Each number is 500 + 50 x the weight over its row's rms, rounded and kept within 0 to 999. Layers, rows and columns count from 0. Numbers have three digits each. The size before them is the row's rms in percent of the matrix's.

# k: layer 2 attention key, 448x448, rms 0.0289, rows 45-63, columns 224-335
# q: layer 2 attention query, 448x448, rms 0.0298, rows 46-63, columns 224-335
# v: layer 2 attention value, 448x448, rms 0.0401, rows 0-41, columns 224-335
# o: layer 2 attention output (transposed), 448x448, rms 0.0317, rows 0-40, columns 224-335
k45 093:576508500434532490478522549474438529474513476407494510496532512503559494512468518654565594573454541618470538523460544451496415542496491516484590555514454466435477545504515489528491584583481462577380538485443465478487497496544469440525526473444503451652486425498602476475536602472424495437524543429444485580537497506478439543447497467566
q46 099:607529434482462468545469502533564618531510470395489514457601563545553529401538517514581545519578527495521455469460462421537467518476503499507443524597480506514472574521468439513499509454416436401450525440515504455536527629492471520631502478527444556465537514479475596448526554545477534546595608458400509523541540441514436527419472501547
k46 095:531519529518529522479441480514515533514488496495491464492505486510462506485539542421534480454590435515504532491494502526532616482502496442537426418559457554495464493516542522381496482481503469424601481486504486508453596465491500559500465544529530527402560554479395517563515413488532475533465483562569525428485523510520498365454528433368
q47 133:499496537522552567519543515472440379463523538611479516616483422505481471527464436465392503495398457446503507504544518570398577495497506534500609536411492561524439434422459520466534513558565558576524492555491500492436475469482445486403538532477595482519486472467524429496488466505451462505456454493584503474450450526512561511495453472524
k47 126:525579466522513495503538524562468535483489508483537541529516551385559521524507478597559548551438561509553573522530550433516456541485504566494594565536538442475432530517532465611493512558500543540376496509500464484546544487527517501531518464511521460600483388477597478489509611455475513494447500462422466547482480430498516561567537527627
q48 120:529537526448473528531606444506455471509510470535605488539394445484463497500485411539476460531475544492462510543586465485461514452558482500389495471490452506541492487563523409473523506509539526512519404474586569540446467541522493526454556447528509379490490403540472457491491513385528574497470440462545501453506453462506562512574488518481
k48 118:510530511549629562517567485556477605483436527338506479452554568450573579481539562521513549534485497506517471422406542531501463542512554521544533583526514536584526582504505537542511495553526481562431603572396451466484481436490430463510538539509522501544528403494532472490553514516490523529503644447467536479521577450514374506439481516515
q49 092:639499510613428494402429469492500614568505496397493496475474623532443536477524489437664510493601509542486458493480375465611492549445479468499466510543552484473528436477504543539480495416471422466455493494531467548493532530492486469623520459539519526514567572572539551500487498559535530478513474435459498545489414493476414494540511416480
k49 083:441527552471515516470515377490554435522579477537521464511503484672462520546476511509410550470488539466470446425557446503566517538496452442502472424499566506506556408526495539442574444432449505508569483600579560510507540485527473480592592473454489496460525499415435463530503413534448469398462505479475525575516515624466553446475471521524
q50 084:626559538527483487520453533581544616474549480430487451476573512561504530499593529529562511525557598539523590551510485482528497487479533506529481533566460492484519583525452465508498503455438410463430520565560476487544517546475422446596462534533504570476534542468415443560516445567484532581557471460421611487487520447477453540473517526457
k50 085:581473583545482489557491479497525566489544555480504486493586456426465425442554499436502463510536421434510495500496390573550537432564460506516545522510542547603441463512500457484457533473512477538613436538502562484509623457439483516512483493484533534461456521448410454565570422495552471539508431611510562413491591472461520438475459356411
q51 103:533474540545524471475425488579587575449434493364450516451584555437538549463500575527572526522520516559520422489375570476537463535510534427522511547555491441454474606518520461478445500450488476320469614524450396486509462581488517462550435529465470587460574482477493530490519458572490448518592535468412547549528490515539434512427500487569
k51 097:504496593548566436469547450508563515499568515538474491476555484552384445465507493444488418509494403513412477523518467630464617453477526448537454381420464496588446448530461434411470447521516550540547512556452514440500570554553504518450506484557547542473495603479370489450496460507481423463418384556540508436472457559489499451467487421425
q52 113:472475492530522514516569509415435413482563490603533535576368478501488478601480412485417466459497489445498546544575499535458561426507487499452558501455481553525498364451538474476585524558536562606518429555513497501476500478539469457375504542496545416553487493470473417482439541423523527482470461519603526485469472499505617491548500504408
k52 103:538509431531485543510542536576502521482501543491522553523519594436524559556463487591533615563483595466595457540507542393523438531471470569486549624494498395482490542498501520621515536479525502452401520474436453512485517459507458500500530508487519476581517402461558443515523596504509547509563530389494408483475488463550481505514518547646
q53 072:444462487546471504490517528374429484484475481537507594455439549426442460488460447400570502411528543539502466388483534538584535448490474470463597542622506394470571457474479545568571504388521479523621478490486487434504556454491475447496514524490442480634397491493445408442606546456559406448498515589516489484460493517529472484567563550425
k53 082:583467516525486530512540498466503440512463470486525460414408481544523498464499550510494484492504530458579494639531434565541577498471472548483566512430496507625497465515474562489561502451466525516488494433496509458515451497493529557523500522511520491471525540445514566514485414562497480505533508520498481547491428422515564512460475517560
q54 077:565405461572478445501489520433508622516572481501511451580463491545545465569454488443556449429494442560545394444566525496522422513550530515512504389517483504479500487462541444534417666508531462478583471547491463507482518430487563428513452510548493514490517506554531608422424556478496543582491569464541476520435420537489486473450517507538
k54 085:382482441430457538462538437553570521520443491512504552473493469590504543564513421589546591608408483500504452434517493433458524548511465387526455616546503334493627554517519483536437592507486517471515504453536534515362498485422365497498521423490462486517528550401481465484449535529519495422476541417496504536561524539533520447569549597588
q55 079:571536471538389483489476465470587515518454464495417495504574467532400413445486491502530491541537577406493610496584457542502543540531497533464585481561493479447561562578457458572490443523447528529390427433543576537474521597510430520496473481541516466576429489533483460482502499533570551497513486468466435393531505421474449513571547585426
k55 082:547494543427510560466495423484454539473507404461489315536508466471484553409575548466449537502438505428551498534434470415576442502504499581566484530524496532600536489474564578424552552547468505426451479429557560455561521424458451537659504515375500523434581466498467506541531512483524501449500540516472505489526524497486534490521395501582
q56 082:475483562598573526471443532545535556512524516507556540497515521526501545495513511525405481524586393561610476439413516477435565595507451434452441545428486447441527424525532529513485504600569554476446579573471529515458486438506496531564509538488522543404565516505537542522511557497469442454527531421456556554464549606463485530411482414547
k56 085:573551526464487493517414529569545476486507529577550544573586519551458535514526597475506585501668556520503459544525501605555464508459573507469533461526540515361510613537496494485351417566474593464473581574524550530598509434537489532494451479513558444491515480443551495578446487524383518549458488534450565604465549511467446525438414424406
q57 116:529526496523431414444413559522569525548509465451392469485579510584497544479542534490550533490560516533532506482493551499573476537518492470582516435486447451497523493386532553558475486492390495471478532465449474424538527460524489500578467524555492595478527641422537567506482471603489454479556514557442508519467524539427479529525501515540
k57 113:436508570469376499457552475421500399520509506619494459497475451526423518513555437447511441566542487524490546498604495488513591466543468525482494482415476519458523463519549515436519484433502502483530458501619505511510508479583505525489485539497466533398551533553467468516464466505581483511475400610520533448496463524517614492595507390478
q58 116:620564468467368416408450518451550582494469430446414521478456553475494521491512521531610497480548556510470487563549497491564470495489494518506459465541460456474517533468487483504443529434339444442531406437538508450547566517532525545577483477529464541541497596471469530524510458516496494518526436520510509523558492487512505540575528501452
k58 113:444445575467408497495584453503541505535522567526543429487438482534460515394557473370486445557500429448513478434547530494521455464535464465530483534438539453540528508473456585457544495399486493399571517520483542501450460477564445514518535533557465511455527542544422519573529473498539530439552462560539499499540498548481541457511537530433
q59 098:585505454499464455435543436460446541588514443516512437521431497472458536508444462534676500479483584521453455492619480468521458413541516520409438450597426435470480538534446491492504512437444453453485384417562500524495535514550469545542503508569464483519515516532507538506489496436589535482458434531521530508508486448454537533622567547470
k59 094:395353509529482465524551539555515451562538444445512466413510458467534618493513497435514529516539496498488568549431482450474544515512462468546490501508509506646519431471459614435603619433522529558579504539483467464486480507434511491437547581374526597483555572496491533575549436453568489519556476466475463505629495481517503502513460481447
q60 122:453559521522588482579567501526453402493537532539553475568485420446469431465444465461395515499433452468542510535489532542360610483510558488516512499460486576504501452503501550483501517566632597555512556519447549563452447507474493488348492519485510463473492456517536458500525525490441491510479510515555518505454508526505574466474445488435
k60 109:551574458536535538475532568545508528512459471433497492468523521440506473503449539610530565437498522529554525542490527531512463596504493539462531538607488461445476579516530428609492477596510474461437514493529485462461462432550503523495525480451521413596433459564519475441502555504513440472512586540432406485515551385516473506494450518529
q61 090:510512460521611522520458540574501429452543552536539517510547411484524456548557469468483563477466462476495485541457506521411540487472545480513555535370517516455452447507553527456518492551614612544449567514411465467534524483485523520418513458490489517464487434505481466514449518528442467553491577534472468565449466595522583496362451422532
k61 086:482452400508471500536484541465456558439489488532485507507586554502581435557532486672578542442501536497493419413425627593371515530482552659458539525534497438484474629508504433574506601533573527554450493437454397459475552485479450473502517474415493538556431498429523468457500563498417486526536489444434474434452541478538453522527513499604
q62 070:547424492474505463465468473523508498532505572460535488449463482522487497410673540480429482487490516511504447521491506501411598542492546523480429546456538506441524342540412548437527367561507473475473551501511517501575446468606520499477569499470500527485547556484466588477548559502589552427546620511450512526428400514492465503475476471444
k62 080:593532577525422443433464503521544484496470473485552501582578485391442558475448548583557480476534481519423405636502467523560521499479532530490502492611497510495549423523546477523460458360494331533577441438482552503583543437624494466532443510484512535548419496509424442552452447517525520561552439533528377434504529445485498492505541599382
q63 132:479551494505439510518548469442441384518522477592538514561399451548419412614513357428433461451432484461451576541646451549444549473509454524440479471475535549555504461481538548440541544553514523565526393544530503506416527447500486505398506537519589432499454510515524452512433522404551510478402337547537465475419479479499566455570513531496
k63 123:462540468484504555465561476519447452485510535463545496477510554450553562543543442589490588558447561550603540559557553456498425551532550519451552561503540474448500471508551524587486532593493531554390491511532447515510409451538471491546467475461550416545484385546579482528494618463511559474502538440415472591501571487472479573561524569629
v0 090:481609462599526535436524510476476418529500583494541505549547530611442569431556520571527442556528588458518588552518456519505486425565518505553475555507440482457520539487537548521446469580525537528510483566441505589577473465565531382469541514476481509397615482514446602554529531490444564591501570469507534479497424467464490593472511555419
o0 091:478524490445649530495515480469508566509520529558363508478572481492562406521458546388484499421493469548471481443418661509402474453490480513535530513498441520582484507349487440538457525443688523514515662506392435447512439508538472467496460600505577569501527493393567439520494420574538484456493537588527563512426502480469516456515515511496
v1 074:507463455550440513492576526508478493512516635509519476629576638573471549491499510527525506483505410497616540451504552458469480533527527478561588442575533544478494531453535474534509543553495488445492496559486461395464520474463528397453510611583463577530539535442501488528625537558452533473442518540579545565467480453428493596427441474523
o1 074:505519493498319467479458494487532473486477463533287517491577458557490452482499482417513455519528479483487513486542494480484504480473434471537508478470486475547501507365485548543483504469437543532507439473485447489512532494532478493530509505499789546490513726481495488486477490526509493495473471536479446478511455514477510466516533513459
v2 093:485412483457501551544481423474456503519486556446525551528486488517565595612458470511556545557396601431502613508483453468523516589436419570480484510462571521529613467436333497594527481461515541537498541434506541503503532528465539602510492468468502542552591507591499479521503490515539458604522533477457501600557536454478464520521547524512
o2 095:547464557532492498444375579572558458551510417553515460525581510502441447454554530462467493471514468574527487505409467491538537491416556467529543460510494543471466532541537523464460529568443545446512556546617500452478508455475494464499480477483387494453469517434513550540500559518439426467484458498415473531573499571544504494430466468569
v3 089:445505424393520467547459410479489486559552428489553534480473338488484505548475482438508534430576554534430362484493527496503540501583504590454485479469545448377579463564424500463514516486516541531480438516490663503499502480579498536475549465478490490475459468505567569446441475471519423435527566472567435460567595486463503459512535488531
o3 089:469496531490656512468554522500469483451508556451735518476363539518517412452470441518496535487426478476481529452548491506511478489525514473440469492527495497509469415606533456469542488523551455515501496544617458504520455500471451526459526468447452434521494282528512501523498517469505496512509490519447540505520517552557498509515481578545
v4 089:461542441503449479512490610490480525425556532586490538451483458489469379644415486426460454457517373521422453388499541501574524556495454471425419472493480487454420512495504457436500569465479508543484476403467441408476445504474571430461508477562497431535445513473566470526536579483467478465484501478584527478591491560439518483554474455531
o4 069:500484498517340502491486485501484419512552471510541485490369485558501521475493402460470488507519483429473524508677483484471519411520475529443499469508489556547499464480514491496517518540468491524503350495572508481475540419526488513507506530498818501528529539536474457527440463431518526492441440516480464495480524503523483486542509539452
v5 089:458492500517493460551508510585518470547439520437533653538492442413568547533432560474502462503527505461525524519539525476446435507548443544515473490486627469483568525498400589548575487484481525549455501494511512471499499486529520543526592527407529520573496515598551469537438508501507472521576509507481446530519514467548499551465640499537
o5 093:497520518507589481448428527555553484493504471468530428492624537567489512463503513515470571489469469547531458461327479464541574537490580487536512481516514523473477465562486425480493473526462476427564580531598493477537507513479510499521533463510467563473509574448513539501504514610447493506434487481455511546504522507490514467423411496554
v6 108:544536457570496527491535502578492497484523591459493527519509675518529663461501520544567457504459512440610642522483475470420557550423561486499486492527531517556486479478530509562508471545491492518572538512487398541479477530450449436561502551503516486417574504520473445473590539502500587545470518481518473547435445414516456633523489516420
o6 110:506475463490600526503397524508533535545511473543410469470706455505521476524536570407467469483603490603456434531296573496493454485437451493551538513467444523506479570482495536512474573477592574445517622461408493420489516501517517463547464537516608600441521541436478509475507436527477468514476494514489468505527467520457523433368506447481
v7 092:507452422473432526475500498505507476490536519539457539462476489562492590629405461514498544495548488530475538485506498474525479497543423513577399556477503438546581502490511488456539589535457502580431503397520517460487485507481549442537525532554506499601435488447613452535529559506462461531506436531532462602502574525512491492532492476629
o7 080:537506524519252506462506509508482495550470458504446518548413520549476438454498501512519502484473525501523491499669500500527473497467513485435509456514457526439508526357484515512451499450380486452502387517532490493508508513505511503510477480547648547484516692493500507531487501529478454513487492496452540526489494481491487541540518507508
v8 080:431472505508504481534519457502507421612489574480506437478487515556500570406590467532507492515473602484536608589547527463455486473551493494504548553523454509550490449529424514569473476548511502388519513532511510621539464486491548557463551426487489545422576492454460498553431480538431495539551523513514522545526398400497505491489456582407
o8 079:451480485550588546499407503511478563476497531573265522514677475472529509481477538467535454480507509515498498504378540529462485477506507518588507523499472507491432512411433513426522570544555506547465618531421535469539531602545462484475386517462328527493467543418495483460526453546589501516540522494489508474500447536472483500474528486489
v9 081:490486411417484524484486532474494496452540478578542458480489402485452410491400440483516493474605448602418335486462472430536529464522473534496494503476477536502516483483440437385516618436519513524447465511482485375502421510484590495434590438502478452570515533478610559582447460462524363450509535559488552526374652550550490526491450510519
o9 087:539498505497437487478584499476423521496502493479626535487256504480492467539504441498487491482433525458502560486695471502502481499568430500389443490528524473509501480514523508503542500454486474525492410503548517528515522490493472527481461521494591441503504368547492467508531507416476526494488511479555528476554498506474531477581526516515
v10 113:543461397570497492512589538429371495490490504577492548568510558549464508419462486510529554504567582484506547558474411479461515465437553477511459504466370525511504479489615446509507494548564534523533502425455480645557482472472519289474549445523490439486537465459581500428570536490500535496514477486584466522507483443457525555463510503552
o10 128:528465526505459560452587466482471558478517497530418501518401459512520488527477511401501444521458456560495533497557622552476409422446460535479549506488487515510515575347509540526501499442573538487426541521336461511507491547520463512448396563538398529467529362452508461490532445534522507461504465532544528439443520496497528489574552455445
v11 095:470444536548475555561593410512477489560420579439476455630574487552531548423586507443478524562490451510580570504505553500482435487588505542619612499521591496481605571515491531564491429419464542482512564496482545490520511501528586554488480490503507528452524513480499551590557428525506615526608545460464511403572508493477461487472545541480
o11 074:534494512524489517495486509503514493517470460561298504497611493459506495497499555495517514496497526517525512484436495499524498523465514499547492519511476500493518502364463518464509494546488504509522572512485472541499503514468491457466518488507459540527487638490513484466512558624479470518535493496518511540504486484499525529504487485502
v12 110:512488510394496497535480396562471484475524466427495500428536475452522567655513515499523545488414471530501415411486524526518520607515484573472459519486526409489496474466498468505524549485518485544441477501529519381406493516463392610532480573471492494502451488548528384406399531478437518494472477492421539507505562527497483562522552506513
o12 116:484535479479401458473401569544593495567523488471622493456484545530484495442539438533528549486574499502494456530505426449558480524507517410471467521517524531505455506642493493476470474540292464418520412454645518479501520436516552478515538415457618526522526648480481568499516496434477464544485514501466485536527499529528496490469453502576
v13 098:557549530576496464405512604483572480491482431523444425500535625499552450431518511510577409481475418514437516409512489555497505605417519411502539438515452588495427509498500475430462616451466459414413493499425350436492503507519543446496427464576494476459530479492470509478561503525483493507493447512553494578410525561563497508494351508473
o13 093:476489446428392471532499472501500460477532500502496515440436463478464531593506491477464487530594513475493482560549511532535467444513408551457519465515547460505487538542533556596563535451418478519507453425535558454497527490505500510516514513501620521493498588546446527529507482415530517446412508509548472479491471446449529487574533477475
v14 087:502507599450541525562512460535564505460420529488572401439454437470548476463653502444467405484496480549512444571498499530502481435589474506469568564486613486420545494503522514526467508490526466496512508576535508555508490435443471539499508490446504437376486487577434526481462455478585511492549511559502542442591451490457489410488508547462
o14 084:435502464507773499540527491496457484478517546486536519517594499510551495535464539533493538531459511485488512499378499502472506549543547485523450530497494507526465448600521472485559509534623492514510622539483501523482518485516504525501529488446431506523500433507524475521490516530493538495506540492496485494482517516519476502471467525467
v15 091:422532563486485556516532528499568528497502553479527449411481553564503451482543479443473521515512486455432604537506479508504451448525486426561423525431584557531585563522566488550508511533561522617546547526536552563542535439499381454486459558504501515382550487499386483605552438521506539560472550482586475448580386501454468485425516516427
o15 089:478483519506708524562547495497418491425481552546414568538571471482550501508465551516468510486483500501529537496403531541449590493476550553530495504428478474482513533462470492529467454532704517507493624533376481558492471489479545481498552500511482499530469427492545460490491520550522498525508495495491502490495507481508505488514479483410
v16 083:551457460455510528436434459437450503495492570523548475413416464491420545492575502412488432468613527523516550479497417509499614478499535506467395424464442559520515507534600486466498480501506503497498444523453428421473514462441475451514486595520500499487613502522489513544569479576467425489513547511480420541481500547474485478499529441447
o16 090:462460506507714490518579555472464461492515526495666514495366520510510482545456493454498450492452511432466517506496525531465487466472509481431502496512485479528483509573477545565501544503664503576496550542455516547505452488467459509510473515477581428466492259572508489507502478397499526464494456478504506485498455511464542483506483536485
v17 082:602525507546483464495383554456467489499527464560486529609470511518430405427535473559495467490529427562423431582495481447500478505509442525481435461496476495555513440506440472443533509471509570479504492439508473489496479474400612350431553474528501492573481477464638537447485479449589526524505427529532542441399582535507532435448527433589
o17 091:532472431509397502515666481542491519517479473473598514535304493453519477543471465527477493499435550510517556473671501528545447533533518501453471497498515470440560460397553498460557537481402472527469415558522455559469530554513464539470496528533424429505455429544470463525515593515511492483514525496478520502510548503497472491580542463502
v18 139:440467422427480558621490453480414483558515495509504570365548433551472545598372506487491614523560587494435469625487520459476491447526494581517390584478465413547575503483448494538561413471514535644493527437504639550528467441502503611521520487448507529601466488464560438427462445492516394505530488459503469522630500496535501442501584502548
o18 144:574502579509385507434448520575483526495521461567439490629570509519491450394532458562505558473386436525581477435565483482504510495446518436491575501460532547447423502400481452441407482562484529421467520578595468498494441494488464479465471469547406517522532525432547501483496492571456466593553480503430571495489537516590548561482472532525
v19 104:498525439560458457492517604427517464475433482495447439549497578517480447531461496506465488448522429500533557438506532550544492520416489356489522425500442585444454538517463499503488572510492486504478491462441391477516537502447593395472514441517512474510586536451516540545612546483478493401515522516552526552447471470460492546502401462550
o19 073:465484485512367469511467519463488441467539528517403488465474481572468558520512476432490452487490492432482529525584502466456511435554445557493522445515528505554526490400525524509537492514490546535496433468498506469477478427561508521515496631498821491494495606568497465539478472496521514467436473554525446470510509522498477505509563523442
v20 094:478518537539499524565547539497482543548474591470514492352502486545513443537480501479503448461557460489619590495468518530523545531508502430533449496428555536483508554505644555562540486547530503641505535539486456516547492438538410424526488580476481492439579477461434552565553482519571554442513601488522480390513443523484478607510492526452
o20 099:541488496533688553467493535478448468430506571547447546543559491482465549489467536449435490554491490469457512505377503556472514431438566534507567482477472492514512519470486457545428478476719481503518633501358505504501495519467497487513482518557606510474540393527546456484499472529509458504486452504579484498475443492466528464437487477524
v21 085:488529562431522550505465478543491493505474504448554521369534382444581514434546492525512499511489509538571424573543528559395496457550543523502498570534565463473582457461514507528533478539509469588449598585497540469437456461486417503539538606488503462433432488554481437458450452498644533518563486519452493451498430406457496517480591527462
o21 082:489471497514723525501527507532491519477501535513490509526590511495507527488487566485470550514496478538493522465291526510516515531468547470521526526478518519482479473495524487517506504496616461443509611496458511523536536498469496499472513462477411552481523421496540497490525452617460504515543518495487523501482490494528529496424452505517
v22 090:464502594421554526555474436519547502559551473435563503491528528519507499477512480570477538522513598452461495611530402510496519499477507530448518480495567465522507465523483457553439459519539470470536533520558529589510533496525466554479504464441507492421460463591446440407479471495550490504515509480414499503459478422552495493467497564370
o22 070:493523468481702518506510499496484540444488535523631500517563506445482485485514522535523500494517492511535476518365518511475531532513535479539489515499505511514456454677487507455495504499555497498520565530488535516533435526462471507486485475464228485499511336468469531521485492453534500512488503477514483521559471543495496466441446485565
v23 102:543472527585478500484562506530539523430396472461483368534522559464510547430595538535476439506524462475607513505513541548466480523488492377578634502559625526445465543499550552574438449486480513423506576586452418569450496547487528483531489497482496580422499501451436531508602492519489622545550512492446553507396488435479496500466476515477
o23 078:474527461486550478551462491494526492487548517510290515470667498479534520515524568495491537499501513492492493526345515486511476513518520520577499553497510498535524482412502510523558507477518496510477626450446515485503508490504515509511506526518458554475506592506494480478512520625523489467523526512514480496503529512482496470464518479493
v24 120:471545587542501454448491602452534473445513543492500511583498516470531508405580491551521483509492445469487538496502541514485514505522496484495575452536457538491488493475551493527447650499509459408461505553441358573501465483512572387468546472446492464360468485581546464491469548488504519478495522558480546532412519463508494628453432621491
o24 115:457489389417627469535559461506567526538554563415566473371450456496513511562441499462465447470608503482496500553418561510462415513544451510504448457503500420508522507575464486499590516487492464508532531461505532454506530558556525495526445519498689577500584505477455490546537418492537579470427499580520482509490435510443492412477518452524
v25 099:498585445552513464419526568535547510387411504486489557480525577490568459550477543566539466526500544479531509446525559509538483609371484486510571558501427492456436501470398514477533559504529467522499513456491471459483502514544515551528506540525509476538454511502497422472551620516450484540472481470475505462498531409492489560529419520522
o25 100:478481495497407470459391485525545503583545463489510496467605482513444551466562507462465559509577433563509437509389493480538488486491495540503508416512528537460514529568512491555452514432403479407510436425587501430499480461503515497541510449538672601439565618483500559496474413501525491496473512544483500537482422537480470494409529473495
v26 101:484533373458534459456389510497431493499562461477531612450456522505537430597378489442500560437461488480369479433498569404579501541442512543517391485472466523550521487501410500476535509488528512591453468372510575370511499483473504574534486531566538531555500494495513575509512561492463378492500500489541396521536516595531504526489514403552
o26 096:521472579518408478458495547512523460554449483545735495515307515491457468462534458483505522525513474517546513464610445491540537497502547514403483451508463507445517482609507509494468511477453519497508366550628482503474487442487475489505565471502609368467479421516545503552443578394509484493509483477470552528553496515511446527516508530510
v27 110:554541518533528462455532517497596508385509502490472489530502510470591471502595513503490456445465353474521410422524525543468542594556548412482655496508552489511478434502469469523505585464479497468431518519438455399400555527441468516461458434517493460426429472426460468468492533516563566412470499512546593377479543421523514470549527479464
o27 123:466464393475561475522434520511540477550467525426653482390482520471474533548511480515521504511579519552464535486399496445604484502557461520544394503520518482496537425644556508466546521514372426468553418392572517484532514447547532510490536515423628525525537595572453550463466511368479557474502579547497400559486535536435450472472471509469
v28 099:458520412494504560413496444499372474510473483493483613484513523464630548469421533557506485562540533418415578533528469456489496553368442475484438559464515390588508481467365489461514560528517534600517504506459513536532538532545474548510579535527489484554472529521490474393459544527494390558445521495453373552604473469484501497530562521579
o28 105:586441534514436464434377505600565570567527472519532411549641509556416480493547542458456529445534474625557420479403528450506529478475507484511582430485487578451496578442567523557442530465482546396531510529597506424444413431497466516570457480505509573460468509418525537504489450526451463521510484511424563495482506473577573499398460446496
v29 086:463429393506477515537482509514469454551519516473400513541561474533478590494516498541468542502615522562551579593472499485474459472530489580611520461538505398508582518440512520467498498515463596557467529488459508471514476505527583444518563553501484573508467558523535428537504541546464549554595487513446483547465529498468500572439593479551
o29 075:537505538492282512472503507502526532504496471552276510542535507520493494503520502487546512489457514482500452480586524527511466486489500435517505500477487529488482488304482516519469491507409451488493478545502471537504514518490501513500457487527630556512507732440506498526536463618500461491513475476464553490497491518492512477534519515528
v30 112:545565606504517423569585447506627516435453440525485349479528532441478362506639478466463520473440386493492482344489446594566502533439504398489548523507567547472398517517563473488455515483462480462461493534504421575446548481481483471489423411549479483471518517462394481427564478483525545447501464511535518432552475497523479426641425534522
o30 123:431527455462472512557458525436494443473529558418447571459498473477518604517443481591501494536579485400442554553547414519530525500594514548483445520497530469535534480664492529529570430522414474535513469459469545480467552503505556530518555478445411478539491601599478510518454501434542544495444498486582424492500496477495432495520485490466
v31 093:489509563425512540509523417490452486549446481515537475489443478500487458465510482501445455547495550494506573570530452533496492431486474527489462472466520490502544511589481517578540464515556524507520522475587573587526507517510396401517481489468487452401512495569433525513472396539550514561443508482507449538521425513492522420480504487532
o31 073:504516534533716534532550511490484529440522505487539519546551509497502502510469551539496505474443511480538506512377555522448488521501536503517511541486497512496519528513498499492506513514639491514513635542406477570503472511439533481482499475509232472515500326515512495506553528537485515494519515489523533476487525484565526515511525497501
v32 087:527532514592509535485540550568522497469497504505423492560553568518571545372623516525518487524520527429601561443503451514521480538434447466595551483488550455514507530476555493516493460494415555476506568502454412601483584495511520482549550433527492587483451543480464370457552524512420609531556509487507534489471448484462555532547522487576
o32 082:513498479472317509509474495501555542511509494455281493490603493507508538495504519536517525503544494542493456524490542527498463493509523482578530524497474485490522544350478473518453458484402479472492530490440493475517490543567520463484490514546440574474477722465527518492517483642544478508495471494504491498460543481486480511501528453534
v33 088:498491413378483444535442458511507514528565495526494603500533422464513407536443492515475590483525569484369384499521402451487492473518462596511487501473442426546484479490511403423483499443494511541505437435517581463591493481518408452489505519521504452601484536472619468453357492439479476518438473480483506547482510494475542464520582460481
o33 090:508523526506294512477501495496473514536497468485597489503384546504473493482513445552527515467508482520533508481628483493547510516525508464426471540482528516472519506506506525495508473518396514474482380492528482503482508487513524541487502473515513492526494475473472496521518536432482490511516485490500497503534490495524486518532500500503
v34 113:539494497573490428396525585438493525445457482476504452522468654490519438429575492479539480520523389502506639424508470499564544551358532526493601452500447581569440475495540498549526680486462496407447467515499349425524472503495583463524451465517494459446510500563482484490517583514446516432500518540505478538476511507485521557460406501514
o34 116:472459470478580494511497494470551463503541549478581514439366456488481556553488518432494436547575543463475482594425529557471483456515452543449464392498489481447531576670501545590520485443544463549491515468502532471493529495497485515521488461573629441444534506559499512528501439356572499448443474530552476503457416470481504525516507499536
v35 089:468466450520538414517502560641377436534507512443510596416471524519578569471455549514508407520426505499569551523528512455438510562448514573480410614427546479593519477481541500501570545542497492469450492477482506360537507495522476578508543484450494453620562500527511490589507568470532498487499563457605401480562568408448478457480529543456
o35 096:527500501531605520402406508530593486521503464556592430519559529532469504534531514387509539536516489587481411479332562455528504460433536446538586426497482570456474545536540475545441497476533483468537535498622501447501512480518447485517475435498671518410505510456544543447483435560463417510490469493475545569440410542493559560398483520561
v36 084:465488611546555562435484514510559470418470563452564492498497472544442457470457509504464520571526469432461552581490526519406469450469529510481509491489555581465515525531477547519456565538498480470501507621510417569461438453597461492474452558454477468421531514566435605633540443485521555600482564497528498405440435467545484521454372580415
o36 090:452505466493744526544511494507484466469533520529458504523582498550517509531497556508497467525507545453519514542355475531448557497527487527538525438494511490513458511592503483511543502494682525557544632530492527488517531562426487501519476465523468492481478390535505467505498489527510484480461477515521482522546445524505541491469477518494
v37 088:501566421549487477382529549392465552509547439516483532620489497503465485537535496466546447399559522543599548421512476457530482518449536482486556430524365519416424522534521444444465593455507487437513445384465575479528519526507541535497539448585504462529519504497468502529586588503437418484501515555504528572531532549494508555472461432547
o37 089:486480532501327480494515463452488530502461509493559525452346516479505494492482446444521493510461470523451489485611524517486467508516441530449471504515469499510554512441472534503502470450459475502459381480492448485505439440528510519519485527481578486486521503478526517514486470421523525443516531508527501507456483494458452504561558499466
v38 078:517496421482493494537557471497555486531478478476420401562580452504533611485605547507462536496487491521598549546502517478450431502523561459607596564577494479448570547528557541518510478453439584476519557544451554520440488509566580565488576456510495543470507522477487550530620521513521567533614467493450462499500501485408547536411583509509
o38 073:483503516517347502490504490520507541504490483511243520518632517513500473483491496507520530495487512526517458484493522525515483517517460490565500524505501511493507493309449502500493488502436472502473518513500457526538493500465486466490479528522513576519473722458511481500499483651496494516532530480480519508494514525519467515523494513510
v39 085:476513461477498502603484469579552432558510596499494584452541444508485484491485542469464474488477655508631387600537501465412497454499529569464425555462506453547536451453555536457520476433475489444552532537491584493567529481551515582485583470452497503624471465510505495534450430544467474490543523469531505504499463348558473529490494691437
o39 090:498526512510539529454464486501467510497452491564389485533694523477478495416497511554505548537480468544486462417382454453521562501460479465634591526524548513456441482496433410482476506514474465467526535540513486466557450540493503508481485481509502589483523653439523533478491448609481484557524533481433482528501426504474523490453512475502
v40 108:561471530482514406374451541591461484467498498452501607528420579452571551508405503516539506467475379469563517448490566494516537595501513501481526483487585483443506517484538536501530537551465489526409525567442462319379521542434540545536443651507502449487467495512475483471511563507517516431459469513468474465484581535441493568502529433519
o40 121:506493448484555434484464525529596472564463513426682438404526496546472533526546532473442491516555490536481451510393528420553487515507522443464468451499495509507529458631532500547508511448430472439554449485602476466504515480519469472614563449501690530448513552553503551507483542440467469492474491525462501560514485539523491450409470482555
v41 088:465435554512518508513510460463400513494471596496572504574476505515547512432516519503519547563432552444504545537509584491472462486608570484491593558472504551503537516492480470581476415488570461450502492582509519563503485521537354457547505541426480507505584470494476579545538397522615553544503584433533467398534496517531485411455472540422